From a checkpoint of a small transformer trained on Wikipedia: width 256, 7.24M parameters.
Each number is 200 + 30 x the weight over the matrix's rms, rounded and kept within 0 to 999. Layers, rows and columns count from 0.

# down: layer 3 MLP down (transposed), 1024x256, rms 0.147, rows 869-882, columns 0-255
# up: layer 3 MLP up, 1024x256, rms 0.148, rows 870-882, columns 0-255
down869,233,173,215,204,211,192,201,224,216,228,197,235,205,208,218,181,262,176,252,209,161,155,223,153,234,153,200,216,190,242,205,227,210,185,233,170,252,178,204,163,261,190,224,189,189,187,190,223,178,191,210,173,171,184,211,190,168,248,171,128,232,119,233,160,172,209,198,186,204,199,222,197,172,228,195,144,196,248,245,219,229,231,190,190,184,196,209,179,206,184,167,227,225,214,206,193,185,255,175,210,224,127,232,179,232,187,177,200,154,187,228,206,130,173,170,276,211,126,213,171,251,226,178,203,192,130,189,214,206,197,168,205,198,237,185,164,195,149,198,196,196,206,176,192,197,162,168,210,219,203,236,192,179,190,159,245,148,239,221,180,205,207,161,168,203,195,161,199,189,215,191,189,232,161,198,138,207,246,230,197,242,154,177,183,212,204,180,175,212,171,171,190,171,166,218,188,252,209,201,236,198,218,131,229,160,217,170,218,188,215,128,198,158,166,241,265,201,184,188,141,227,232,183,232,167,146,195,216,170,190,195,236,179,184,228,157,180,195,223,183,163,190,163,214,256,188,194,218,168,196,225,203,234,258,187,189
up870,202,214,161,240,228,139,168,173,251,203,202,161,236,208,177,186,202,238,180,160,189,216,113,225,233,216,205,176,195,154,214,204,282,156,181,218,159,183,222,172,279,273,260,190,165,177,174,199,192,167,212,190,176,221,164,204,192,215,189,231,200,211,127,190,241,176,171,193,220,236,256,235,212,189,195,234,200,215,201,194,255,184,157,153,167,220,163,233,186,182,236,219,165,212,210,184,199,170,227,174,205,222,243,236,199,214,221,231,176,180,214,216,214,245,165,200,188,213,212,229,180,220,204,210,224,179,240,197,191,244,242,164,222,222,187,135,205,222,203,206,206,182,161,189,214,184,238,189,171,185,227,173,177,203,139,187,240,221,245,210,155,205,208,221,188,193,217,177,135,191,200,249,240,189,224,213,232,197,183,226,207,183,198,176,277,227,207,203,205,224,246,184,190,190,206,186,183,258,218,213,149,189,203,225,216,256,193,122,189,196,211,215,215,196,201,207,198,218,213,209,233,201,242,238,180,200,201,176,216,190,188,239,245,179,236,217,165,201,199,186,244,200,201,218,163,222,158,180,174,213,182,241,140,232,267,161
down870,179,195,225,217,214,190,240,177,217,207,209,232,177,212,162,213,209,263,211,256,187,167,193,165,182,178,206,120,184,197,214,214,174,213,177,248,181,209,222,235,188,231,241,167,192,275,195,223,168,205,226,207,227,204,243,175,224,201,242,174,141,210,252,188,173,302,180,187,208,241,164,231,194,192,249,242,161,199,159,207,222,185,239,210,193,206,218,253,145,217,263,169,231,284,161,190,195,158,162,156,210,183,189,216,221,232,206,189,203,241,197,150,230,175,162,164,217,173,211,193,148,152,138,154,209,185,214,189,198,172,133,163,252,167,253,170,177,217,178,191,171,218,219,239,260,216,206,177,164,211,213,195,256,198,157,247,161,196,191,222,171,180,224,229,119,224,211,213,216,211,229,172,138,191,228,147,179,219,218,189,193,206,210,225,184,207,205,218,174,240,175,156,223,187,249,187,185,230,181,180,227,112,191,163,199,204,194,213,203,171,196,194,258,230,178,240,160,183,178,221,248,227,213,259,190,179,193,212,199,191,179,208,224,197,177,191,221,182,187,167,191,195,181,178,168,222,207,251,222,234,195,242,220,178,189,220
up871,139,164,185,125,233,199,213,131,216,211,183,220,175,181,141,234,219,229,169,185,160,187,251,214,252,236,237,215,215,191,201,192,274,197,179,272,149,155,124,164,194,153,204,200,245,140,149,142,199,195,235,249,220,227,173,207,129,211,218,256,235,198,221,190,134,204,196,156,186,210,164,209,243,204,180,180,261,179,283,215,206,223,139,213,196,189,187,107,191,227,145,167,166,171,193,186,204,177,190,198,235,251,214,170,191,235,167,149,231,170,197,179,199,139,162,236,222,193,260,137,175,182,247,205,192,189,209,194,207,155,199,169,193,169,197,238,165,202,210,167,263,228,187,157,217,174,189,188,172,197,121,257,168,223,188,243,200,207,209,154,163,185,170,184,236,207,243,197,231,237,171,178,159,195,178,153,232,182,255,209,200,219,268,218,203,200,172,194,200,163,239,186,187,222,254,217,179,230,180,233,189,141,263,220,195,155,197,119,231,256,190,237,175,196,216,210,256,206,176,196,230,138,214,227,169,162,205,221,292,119,212,208,214,170,178,254,267,156,223,212,258,218,198,233,207,236,164,234,254,179,230,229,210,225,217,233
down871,194,242,153,190,207,176,190,213,197,225,191,223,209,159,252,213,220,189,217,220,210,162,183,208,225,209,149,200,159,256,211,168,222,234,185,178,191,194,183,197,191,171,170,196,249,223,191,262,177,167,248,154,188,186,237,197,179,193,160,241,206,168,158,183,265,182,205,163,205,264,248,203,246,183,213,311,225,186,180,164,221,201,215,217,206,160,208,217,155,238,226,186,179,191,161,220,233,186,178,139,197,218,165,211,219,194,208,225,167,169,196,183,226,209,149,268,183,202,175,188,228,161,204,227,184,212,168,174,220,198,211,230,166,187,206,166,217,244,151,166,192,188,172,202,208,207,208,246,196,141,157,170,153,170,187,235,125,218,168,164,195,204,209,249,217,237,196,216,184,171,167,221,207,216,239,201,168,181,199,135,154,189,148,183,191,227,194,224,249,204,220,209,203,235,188,185,227,218,231,204,149,208,270,215,235,223,170,201,195,212,207,171,182,170,194,132,182,231,225,271,186,173,180,186,270,160,243,225,210,201,181,220,267,216,207,245,166,202,170,206,174,227,176,192,246,173,219,216,170,199,221,196,147,201,196,247
up872,219,181,256,197,121,200,177,254,191,183,244,172,251,205,253,143,184,166,243,170,201,173,206,138,190,164,220,213,139,200,180,173,177,225,242,174,156,210,242,193,234,272,191,250,230,227,173,175,274,280,222,120,168,227,242,183,246,195,135,185,209,214,224,214,174,209,246,210,193,215,207,208,167,194,172,209,224,169,212,219,185,188,151,197,184,166,168,204,191,234,208,234,169,196,181,142,187,155,137,207,177,180,229,174,196,231,193,231,223,188,199,205,207,186,180,195,191,161,141,173,203,209,207,218,144,239,185,168,211,168,186,238,193,159,135,214,245,154,151,223,192,207,215,236,165,139,214,214,174,182,203,190,207,205,174,179,188,203,174,209,221,192,234,176,215,171,258,178,223,176,222,200,190,207,199,233,206,180,194,204,264,232,251,156,196,183,207,201,199,149,231,209,198,194,199,180,204,243,203,222,210,199,213,177,239,223,217,193,172,164,205,224,191,147,204,204,220,210,210,231,205,214,212,237,161,178,213,189,176,230,127,227,168,198,221,207,201,145,180,214,195,216,182,159,245,172,188,149,194,209,170,243,163,220,198,210
down872,214,206,199,221,177,228,202,155,226,153,165,210,169,190,265,160,181,225,165,161,180,179,187,187,217,222,242,245,146,185,203,171,158,193,185,232,165,210,250,167,217,273,196,207,199,215,200,213,175,188,234,198,163,196,204,186,200,204,171,210,169,195,190,227,180,258,137,179,167,171,265,164,212,175,150,244,171,167,138,219,178,137,155,181,238,200,224,183,200,223,195,182,156,167,197,200,221,210,178,199,171,247,179,177,208,197,216,215,161,190,198,243,230,178,180,204,131,224,206,209,161,157,195,221,222,215,207,169,213,220,196,218,165,168,202,207,167,199,174,188,167,188,225,164,184,224,171,246,170,180,158,216,284,157,211,201,177,145,242,180,213,197,234,229,245,269,226,159,185,233,161,212,212,205,186,196,187,251,154,160,178,230,222,210,209,195,153,216,225,133,235,155,261,148,200,200,208,173,185,215,218,229,183,165,199,237,197,220,199,230,177,172,201,187,169,226,219,187,176,195,205,195,240,178,181,211,203,192,178,299,166,226,223,212,210,204,243,213,193,177,172,206,192,224,160,174,225,194,203,160,206,163,213,243,217,215
up873,149,237,236,238,205,212,222,163,209,202,186,179,223,215,212,191,231,207,181,199,186,266,233,231,170,192,225,247,217,212,233,166,222,195,211,232,218,147,209,227,173,214,199,151,210,234,221,267,183,194,234,189,202,211,166,290,192,209,216,187,169,211,191,147,153,137,214,176,145,147,232,160,227,198,220,181,167,258,229,192,174,191,152,183,169,205,190,260,212,150,183,177,257,226,250,146,191,199,178,211,196,184,184,212,164,237,187,166,224,228,188,156,184,196,180,181,192,131,191,192,166,198,212,135,241,196,225,191,203,244,199,276,170,175,234,280,157,184,256,223,197,179,150,220,256,192,197,188,162,172,160,226,214,206,147,175,155,184,183,225,294,207,173,246,218,271,203,180,179,249,215,239,196,204,287,183,193,199,213,190,173,161,239,252,189,164,166,200,160,150,236,149,226,184,203,204,213,198,223,222,194,220,231,181,154,198,198,186,156,180,171,199,191,160,221,223,200,225,193,188,188,191,237,163,210,280,176,194,240,237,183,182,197,218,223,217,233,184,226,185,192,216,198,207,215,165,146,184,189,229,197,209,253,202,186,228
down873,223,217,183,180,186,191,240,220,210,146,177,207,157,261,212,188,206,234,196,220,212,174,198,205,197,260,162,151,174,143,240,195,208,217,225,223,198,197,204,165,201,208,143,194,212,156,185,176,221,245,227,210,187,150,223,194,222,173,209,167,205,232,208,174,195,178,234,226,246,236,252,248,217,227,186,202,200,219,210,229,245,237,224,170,264,152,245,177,281,215,192,215,236,182,165,218,250,143,179,210,220,168,168,212,233,209,177,180,170,160,214,183,228,230,206,140,207,248,197,246,186,163,193,207,212,217,174,139,184,215,200,153,237,196,187,223,161,209,180,161,238,241,207,180,184,200,253,138,198,219,193,235,226,198,248,187,198,188,183,168,219,149,164,178,214,209,178,221,266,251,215,195,214,164,214,241,178,137,215,229,242,194,236,218,182,202,178,215,213,178,218,154,142,255,220,219,175,239,226,171,231,184,192,164,205,185,209,213,185,161,233,208,182,205,172,185,216,195,179,195,197,180,195,229,183,185,184,225,212,168,206,204,268,215,232,187,150,219,176,215,179,228,239,158,111,203,194,218,186,200,184,195,190,184,167,173
up874,234,202,222,192,246,185,197,271,192,180,194,200,199,273,151,198,194,225,232,185,154,128,123,269,197,237,197,201,208,198,176,188,219,209,132,218,201,177,187,258,183,206,183,145,172,215,250,223,199,190,191,257,220,234,186,215,242,202,166,166,248,243,269,200,170,212,240,149,204,239,214,248,195,210,157,190,174,187,168,193,204,191,261,226,206,226,227,169,219,214,239,183,209,205,225,172,197,247,236,228,181,178,196,192,237,192,234,247,204,163,211,170,209,185,156,267,198,210,213,161,228,207,215,164,193,215,194,198,138,194,246,180,219,183,185,205,214,161,220,164,211,171,182,139,151,216,230,136,222,227,187,180,168,188,195,227,221,215,177,216,181,195,282,212,156,180,178,206,193,172,210,263,259,197,173,202,254,167,169,166,180,204,216,160,244,194,210,180,195,230,214,233,234,162,150,190,198,225,186,195,233,238,224,151,233,200,218,230,234,196,191,201,207,184,268,246,155,195,221,141,268,179,255,205,245,195,219,232,142,248,201,228,221,210,251,198,181,196,156,257,217,209,187,174,188,212,203,186,210,231,187,203,230,230,197,242
down874,235,266,164,195,176,208,250,200,232,147,172,225,192,186,220,199,201,179,174,205,214,181,230,133,230,195,211,209,254,197,168,137,209,138,186,235,213,207,176,210,244,204,199,204,253,185,235,235,201,235,174,114,247,164,170,152,205,185,199,215,198,192,184,168,221,196,177,212,173,206,244,201,197,220,203,230,181,175,199,195,215,228,176,170,185,142,216,213,127,241,191,131,224,231,209,222,242,185,224,228,288,218,198,174,172,222,216,206,222,207,220,174,174,257,191,206,246,235,203,215,242,239,201,163,186,162,174,230,221,228,204,222,264,220,163,214,191,225,191,198,155,213,226,205,170,154,232,167,221,246,163,188,171,216,172,191,212,188,229,232,185,170,191,133,166,176,233,212,172,171,215,228,222,215,192,196,196,219,209,107,173,159,212,157,177,206,208,213,192,222,242,237,234,202,174,193,150,189,183,183,186,183,180,166,250,189,185,190,208,193,213,170,163,240,216,191,173,183,213,206,233,180,218,219,202,181,227,192,215,229,187,196,197,193,150,182,185,165,215,214,197,149,176,228,149,175,204,198,220,196,158,208,204,247,213,175
up875,152,222,216,227,190,249,211,281,172,159,198,273,205,178,176,183,163,201,183,214,196,190,200,158,148,185,199,189,218,194,166,209,181,195,195,174,227,232,209,177,235,160,143,210,231,233,177,223,199,182,188,144,206,197,206,198,221,185,171,181,200,189,210,199,203,224,183,186,209,197,219,160,210,255,223,187,147,134,171,222,186,213,226,185,220,237,201,208,173,203,218,212,224,183,186,188,196,218,187,212,178,178,205,214,200,198,227,233,202,204,244,177,196,241,181,200,190,234,234,198,211,231,243,165,200,200,218,219,185,168,203,154,218,232,237,243,201,169,171,261,191,166,147,241,206,195,189,206,141,198,182,178,201,197,128,242,174,190,189,200,203,219,179,234,184,207,248,183,180,206,176,195,207,204,209,260,165,241,211,204,247,177,170,181,214,227,211,184,167,188,198,248,195,293,188,224,228,215,173,233,196,209,232,196,161,239,225,186,257,205,191,209,166,209,196,176,189,166,159,235,162,222,222,203,210,173,179,160,144,162,215,214,202,195,215,188,211,216,254,172,198,173,221,200,218,159,208,197,216,237,221,198,202,194,218,178
down875,241,205,187,166,185,161,183,217,208,177,158,222,178,195,153,212,185,207,160,141,221,212,210,183,205,153,211,238,153,217,168,196,153,167,197,207,226,240,198,145,195,191,223,206,242,180,155,218,196,193,235,228,178,162,211,201,271,204,201,186,192,217,240,193,213,167,247,200,169,218,168,194,227,156,186,216,184,156,167,207,158,203,194,227,241,219,250,147,205,231,179,233,144,179,194,198,214,185,200,186,187,148,163,212,202,203,236,215,208,190,237,214,193,191,224,189,184,216,214,161,190,238,148,174,211,182,189,210,218,194,230,201,174,246,235,169,212,236,214,264,201,220,181,160,186,235,228,177,160,228,208,198,171,199,247,237,209,224,157,225,216,189,173,207,187,212,261,166,217,201,203,213,171,214,183,228,180,173,147,160,178,197,186,158,257,256,174,236,197,203,218,203,219,218,211,245,203,238,238,210,193,141,240,215,214,214,138,201,190,183,198,184,213,200,184,269,226,217,167,231,178,171,233,193,185,214,208,256,200,192,239,184,213,171,235,224,212,188,219,220,169,193,177,172,181,207,204,183,175,220,242,219,206,169,227,216
up876,170,205,228,240,202,239,225,220,193,195,216,196,211,223,221,193,140,212,212,249,210,206,226,225,187,123,223,222,212,233,162,194,165,189,212,229,240,206,205,179,185,195,209,174,167,209,228,232,161,171,233,198,171,200,161,215,205,221,207,220,227,208,152,179,232,202,176,224,154,188,202,200,207,176,181,214,223,168,168,218,209,181,165,200,211,172,175,173,204,166,225,156,213,216,202,212,198,194,132,143,213,252,176,192,146,206,158,204,230,186,215,174,179,208,235,217,210,186,143,205,153,210,194,208,218,214,262,220,222,212,246,228,216,218,219,201,230,197,215,150,211,214,169,218,198,173,209,170,196,202,191,269,228,198,248,172,217,209,211,188,203,196,241,179,207,228,227,232,176,210,169,195,219,129,215,237,197,185,241,223,220,194,256,218,200,201,198,166,187,219,279,165,256,235,210,159,229,216,256,204,144,154,155,234,182,216,258,204,181,198,227,133,254,198,200,182,192,238,191,220,205,145,180,152,209,158,201,190,224,215,215,228,207,194,221,234,161,170,208,195,174,240,269,210,177,157,208,196,211,206,246,207,250,211,170,244
down876,232,190,177,170,145,206,250,179,241,204,200,164,189,173,141,207,174,172,164,195,172,226,218,183,162,213,170,181,204,187,172,231,231,192,202,210,190,173,185,238,222,215,157,187,196,177,135,216,235,257,183,197,223,170,167,229,180,183,235,183,214,191,252,203,188,203,219,259,218,240,198,218,204,243,238,223,192,214,208,151,232,190,260,158,205,204,189,234,204,217,178,232,177,177,254,237,213,159,225,238,232,200,194,167,150,190,206,177,186,215,168,227,241,212,196,134,207,210,195,181,229,200,241,206,212,181,138,157,203,200,167,190,169,217,199,193,184,192,218,205,182,236,171,221,159,235,160,206,176,210,228,167,185,153,203,163,235,147,181,253,179,181,209,196,177,192,248,228,193,194,236,253,205,248,234,185,249,140,196,231,187,151,190,221,170,224,198,169,227,176,232,191,186,129,201,207,185,203,203,196,189,162,189,232,231,184,206,221,198,187,210,229,193,263,150,217,231,196,205,197,159,201,207,210,156,225,211,177,191,222,205,159,208,230,243,197,202,245,212,242,175,189,192,224,200,160,193,164,233,192,201,240,179,202,234,195
up877,216,187,163,191,253,185,180,159,209,318,218,166,159,198,212,192,146,161,152,155,233,229,173,210,169,191,272,183,197,205,135,258,190,136,188,184,161,230,187,135,228,170,225,152,176,162,254,175,256,251,197,236,171,174,229,212,166,209,191,210,166,230,184,188,194,240,195,228,228,226,211,207,217,224,256,131,173,201,190,191,176,221,203,226,211,183,188,208,262,218,213,254,167,206,159,218,215,178,193,255,219,167,158,231,216,190,259,179,197,229,196,196,258,221,195,214,205,209,235,185,212,223,204,211,183,187,194,209,186,183,264,177,182,211,158,208,227,229,229,226,208,136,216,155,232,173,224,224,211,206,203,231,135,217,175,240,191,229,184,183,180,175,191,202,217,198,232,170,245,136,187,182,220,226,174,225,188,177,216,155,136,217,211,216,173,190,187,197,218,229,146,237,255,200,173,228,195,192,264,155,169,167,177,171,185,218,153,166,224,178,172,249,265,184,173,190,173,183,183,254,222,181,205,256,145,211,187,231,169,218,217,228,201,260,97,201,187,231,178,205,213,160,193,217,164,198,289,191,185,152,212,218,143,168,196,212
down877,217,170,198,167,164,194,180,216,183,215,138,207,207,250,178,222,222,261,238,211,203,213,196,192,177,205,244,244,222,138,198,208,218,232,203,227,241,200,245,185,256,235,179,164,225,207,173,245,217,220,205,184,212,178,255,289,188,220,195,204,134,235,200,220,211,168,229,171,185,198,210,216,170,145,244,228,191,198,214,243,173,264,227,220,213,190,201,176,220,211,208,220,201,226,213,160,224,159,186,215,206,209,170,165,199,161,217,176,210,172,217,225,203,219,186,211,226,185,214,213,185,163,227,170,169,179,170,227,183,219,176,198,214,209,161,235,227,150,208,246,234,213,166,174,217,201,205,238,211,152,201,187,182,210,294,276,216,240,185,191,218,204,225,216,170,207,184,190,188,124,201,221,235,265,223,191,182,216,206,239,151,198,252,199,184,191,182,164,176,190,164,187,209,243,186,223,176,211,172,242,201,197,184,167,183,211,209,145,152,206,242,197,175,149,236,205,176,231,175,166,224,202,144,198,196,182,184,221,186,211,174,119,205,157,177,178,200,215,158,216,199,224,263,259,226,186,210,230,201,194,174,170,263,195,188,125
up878,160,192,240,214,203,194,159,210,172,217,187,201,246,219,183,227,217,251,193,130,209,178,203,241,209,140,206,273,223,238,210,188,171,228,183,254,184,168,204,180,214,239,229,226,229,220,207,230,229,166,152,215,194,181,191,197,188,186,205,168,231,222,176,193,231,230,209,159,170,258,162,156,189,172,236,162,194,207,240,227,170,180,262,198,174,177,202,151,154,236,243,201,211,209,227,184,222,219,225,236,207,215,213,213,150,178,178,207,194,256,202,239,230,203,160,240,185,245,175,160,196,218,168,173,232,223,228,146,225,221,208,176,208,164,140,233,267,166,190,233,208,192,165,151,187,188,220,216,214,232,209,202,192,202,188,203,251,209,202,177,204,211,210,172,195,213,165,108,190,165,210,207,171,142,201,207,172,181,187,207,175,242,212,172,228,215,267,183,160,205,207,214,128,196,267,214,212,210,214,164,240,183,197,201,181,207,189,175,224,181,213,157,141,253,215,161,166,229,143,187,209,172,209,184,192,256,165,225,174,189,206,232,177,201,187,177,214,174,191,258,214,219,149,157,193,233,225,211,188,151,155,180,199,200,222,182
down878,229,202,185,192,181,201,234,251,166,220,147,228,220,212,183,210,166,210,218,219,252,163,180,181,155,197,250,170,206,220,236,221,249,280,230,195,185,227,252,148,215,234,194,166,225,211,250,166,252,218,192,237,183,204,203,220,230,221,177,120,166,182,200,152,159,211,222,260,201,217,167,168,218,229,181,157,230,187,173,239,212,195,233,217,209,192,206,252,188,247,170,175,179,164,156,212,256,225,203,158,197,186,161,212,245,200,178,183,164,187,197,161,142,242,205,221,200,183,193,213,194,217,141,233,232,133,230,189,191,234,186,230,263,167,257,172,212,164,222,189,228,161,225,206,144,214,191,149,169,187,241,229,215,202,233,231,168,189,179,205,164,195,171,213,208,209,194,253,114,161,207,189,161,228,202,208,206,185,260,173,243,188,221,136,183,167,214,200,219,219,152,196,197,206,197,197,200,205,232,199,216,237,197,234,235,168,192,182,171,201,167,217,219,185,225,169,215,255,193,244,179,173,200,185,228,177,176,213,165,174,194,216,237,230,232,210,199,182,186,209,294,186,185,183,183,183,228,192,148,206,258,176,119,201,177,164
up879,126,220,182,199,221,227,201,209,207,142,171,200,243,199,247,186,236,107,183,218,227,155,173,155,165,178,222,183,152,214,199,215,208,182,171,174,207,157,181,246,245,122,214,199,243,216,188,193,145,219,193,188,180,191,180,220,254,188,216,168,200,221,261,186,188,169,191,184,191,203,269,179,230,228,185,190,247,218,188,251,235,211,210,231,193,157,179,177,212,200,213,174,193,219,225,205,182,226,170,237,255,212,244,142,192,185,156,193,214,205,215,171,209,193,214,182,201,241,201,166,151,146,179,204,224,155,168,191,181,222,220,202,157,173,254,188,211,176,214,239,170,170,198,231,224,191,217,227,192,195,204,221,198,171,235,203,189,178,217,187,189,222,194,205,217,212,209,186,185,224,221,162,209,164,195,237,176,246,234,194,242,199,187,145,194,201,211,207,119,205,224,196,211,216,188,182,240,243,188,182,151,206,254,210,235,216,160,213,169,199,207,183,185,239,176,213,190,192,226,242,217,243,195,193,252,170,138,180,179,174,206,180,227,187,163,238,174,239,198,222,237,223,244,198,154,148,233,196,196,204,187,190,210,252,206,273
down879,191,234,215,186,253,190,185,203,191,190,218,214,179,181,215,221,199,220,203,255,218,183,232,245,213,185,215,213,158,214,198,222,183,178,224,200,217,189,233,234,213,270,269,193,231,173,177,180,194,198,254,232,157,222,166,177,198,222,228,235,192,242,202,200,222,202,253,194,202,186,230,188,215,263,251,136,171,222,225,199,162,242,150,183,178,210,182,169,160,181,222,158,183,211,183,186,208,222,221,196,208,208,207,168,232,212,125,190,183,225,189,268,200,255,183,154,188,218,236,234,223,201,223,198,171,200,133,219,150,153,195,200,252,154,169,220,152,164,227,196,187,201,159,224,174,239,205,195,169,227,209,150,200,252,149,211,225,205,225,245,223,170,199,196,211,238,200,192,252,191,208,213,208,169,209,162,241,138,182,180,200,230,232,222,193,216,263,222,172,192,198,146,205,147,249,235,183,194,188,213,200,213,175,236,205,147,173,168,180,194,195,191,222,218,198,242,208,193,190,240,259,239,175,184,197,235,198,197,169,182,222,218,155,208,203,201,180,216,238,222,158,172,242,220,192,195,276,249,196,199,201,232,194,146,153,204
up880,211,201,162,267,211,206,179,201,189,204,165,208,190,228,208,169,193,204,175,198,204,239,183,160,206,240,186,276,323,178,184,215,144,211,219,167,216,196,175,198,212,194,212,222,199,209,230,204,168,182,186,223,174,215,230,137,199,179,227,235,152,202,156,226,177,226,205,195,145,198,151,226,157,170,210,141,231,215,209,225,222,182,185,245,167,222,175,162,249,168,185,146,150,212,149,184,187,194,168,220,182,177,179,208,239,187,200,199,246,147,208,211,195,232,180,150,195,202,243,210,166,178,213,196,183,208,182,229,211,195,202,217,187,211,213,189,169,213,194,229,192,185,179,214,213,208,200,176,210,197,201,186,184,233,157,157,198,248,206,224,206,230,219,243,217,194,133,149,191,165,236,244,156,221,192,223,218,212,213,168,240,250,203,253,144,190,187,180,169,245,187,229,216,237,254,221,266,221,189,196,216,226,186,161,178,199,203,178,240,140,234,162,225,135,200,224,157,239,208,174,162,160,203,164,196,206,233,202,252,153,235,202,201,200,183,192,197,129,186,212,207,213,247,209,231,210,205,227,196,224,202,221,220,204,238,194
down880,155,224,241,205,174,248,192,174,200,157,170,209,220,200,205,189,196,175,141,230,181,237,211,202,248,176,180,190,199,219,182,184,236,207,209,211,223,265,187,199,182,151,200,204,142,229,197,175,181,225,236,228,201,143,191,185,198,231,214,244,236,288,204,207,241,171,175,163,191,187,198,169,198,210,236,233,184,255,205,157,206,162,249,197,197,198,215,225,225,232,212,274,192,207,166,163,245,207,190,173,228,160,212,205,205,197,228,214,167,207,185,218,153,210,265,250,200,201,208,223,183,119,206,205,156,176,168,206,202,224,208,184,199,204,147,188,218,187,139,246,258,219,183,182,253,220,232,213,200,175,147,198,182,205,188,245,257,160,204,227,170,178,220,179,170,180,194,187,203,245,204,234,162,158,199,181,150,186,212,148,217,223,213,222,200,206,287,210,185,242,217,217,209,191,177,167,166,178,228,200,166,233,224,191,186,195,197,164,237,184,224,233,158,191,186,229,162,235,193,165,291,226,226,170,222,203,211,200,211,143,172,213,191,209,224,234,275,175,167,196,173,261,182,208,151,239,234,238,200,208,162,172,255,215,231,207
up881,155,162,174,223,177,219,158,185,177,196,138,244,206,193,160,199,118,170,211,275,211,220,138,214,222,169,153,188,176,162,214,173,150,230,212,206,212,229,214,210,202,234,200,157,240,224,196,182,198,202,206,191,177,228,184,152,211,113,174,173,166,148,190,184,206,232,199,208,245,227,244,273,168,210,168,217,176,259,234,297,197,157,165,243,266,211,245,246,283,215,210,161,164,193,233,131,121,152,160,101,230,175,187,178,249,190,181,182,167,151,213,171,228,181,150,212,222,132,149,179,180,202,169,250,156,138,180,208,251,218,193,247,233,241,261,184,183,186,206,206,244,155,176,203,208,188,209,224,200,206,245,230,147,194,170,218,192,265,250,196,234,244,180,192,189,192,263,171,209,189,244,233,224,236,223,187,191,251,239,184,225,205,178,261,251,231,253,235,178,197,254,204,216,153,149,263,203,175,215,272,230,221,212,204,233,195,262,176,256,175,191,160,195,168,202,179,206,235,224,269,201,157,203,205,169,154,161,196,170,236,206,218,238,220,199,227,196,214,171,178,139,233,185,194,190,132,243,178,161,211,189,180,158,201,125,216
down881,151,278,149,171,199,168,201,264,258,210,162,183,212,188,194,191,182,182,183,183,128,236,154,163,191,221,210,195,209,195,216,174,219,206,182,209,168,159,238,181,153,209,184,160,180,223,195,260,246,305,216,213,210,136,138,145,221,232,242,191,273,213,181,155,177,200,244,223,198,163,202,222,187,225,220,183,181,189,196,216,209,216,143,177,194,174,207,232,198,239,238,199,222,266,217,272,184,207,204,250,254,206,202,234,189,249,167,185,160,244,208,193,215,174,211,202,225,189,203,196,198,216,167,207,173,228,253,240,208,196,206,200,136,277,128,181,181,132,203,172,215,214,210,208,178,205,177,175,194,221,164,236,193,205,185,178,214,220,196,249,186,187,198,206,213,152,105,175,197,246,157,235,250,158,232,160,227,227,222,263,161,203,177,224,172,192,184,161,205,163,216,187,212,240,201,194,220,192,203,216,228,216,261,171,166,219,176,230,237,200,202,215,180,228,197,155,256,212,188,195,146,194,171,215,181,217,175,190,263,207,236,257,219,166,229,193,234,199,200,207,187,213,215,210,142,201,202,225,199,234,240,220,219,158,227,181
up882,214,246,272,177,187,216,251,221,176,206,216,188,128,177,202,173,184,191,194,225,219,199,244,158,239,267,207,139,191,224,241,194,205,205,206,212,200,193,178,167,181,222,171,180,243,191,197,139,163,188,214,212,188,220,131,147,234,211,163,224,204,154,196,168,184,197,162,161,221,182,212,205,167,249,209,216,213,166,177,152,180,159,184,256,256,199,193,166,141,203,165,170,173,188,192,124,206,162,191,201,186,201,208,156,187,223,208,158,230,181,205,226,229,168,298,152,214,148,221,166,189,153,225,202,224,220,211,249,131,206,191,272,180,155,204,203,189,167,183,254,203,214,171,211,196,196,170,197,203,221,222,213,192,212,231,199,214,155,212,204,216,221,186,185,271,111,162,203,183,169,168,182,262,228,186,199,181,197,150,225,230,200,235,203,166,214,273,220,161,204,203,206,188,251,207,234,222,185,194,231,155,178,183,234,200,162,207,203,233,256,163,217,202,186,227,167,225,218,197,191,224,164,186,199,205,222,243,165,220,168,164,211,211,132,200,199,181,235,204,216,185,191,204,170,251,198,170,196,168,204,172,197,204,167,186,190
down882,191,175,168,220,181,170,180,179,183,233,191,206,258,181,207,239,250,149,222,195,182,206,215,229,204,203,204,176,169,216,209,192,205,199,189,237,164,162,146,206,216,144,209,174,167,244,204,195,206,257,166,197,203,230,208,225,229,205,217,230,208,198,173,220,194,228,197,184,235,145,181,186,183,161,204,218,223,221,240,181,172,234,250,202,221,137,226,218,206,155,221,166,207,254,154,182,180,236,191,196,237,200,170,220,261,212,174,240,229,192,201,220,221,206,199,213,147,211,191,214,158,234,178,202,164,223,186,272,196,208,197,173,190,180,238,238,185,187,187,209,206,140,264,214,190,204,217,170,206,218,185,222,252,174,183,231,205,247,193,183,210,206,215,173,169,183,266,239,211,201,177,178,159,198,204,216,186,93,213,189,198,166,289,208,252,208,158,186,217,179,146,235,224,207,247,233,224,203,157,160,261,161,173,186,215,226,267,214,202,212,186,249,252,210,164,155,187,162,138,211,217,242,221,218,173,210,216,204,199,212,210,141,187,171,170,161,209,169,218,149,185,221,191,225,170,216,228,225,183,204,192,185,251,178,221,268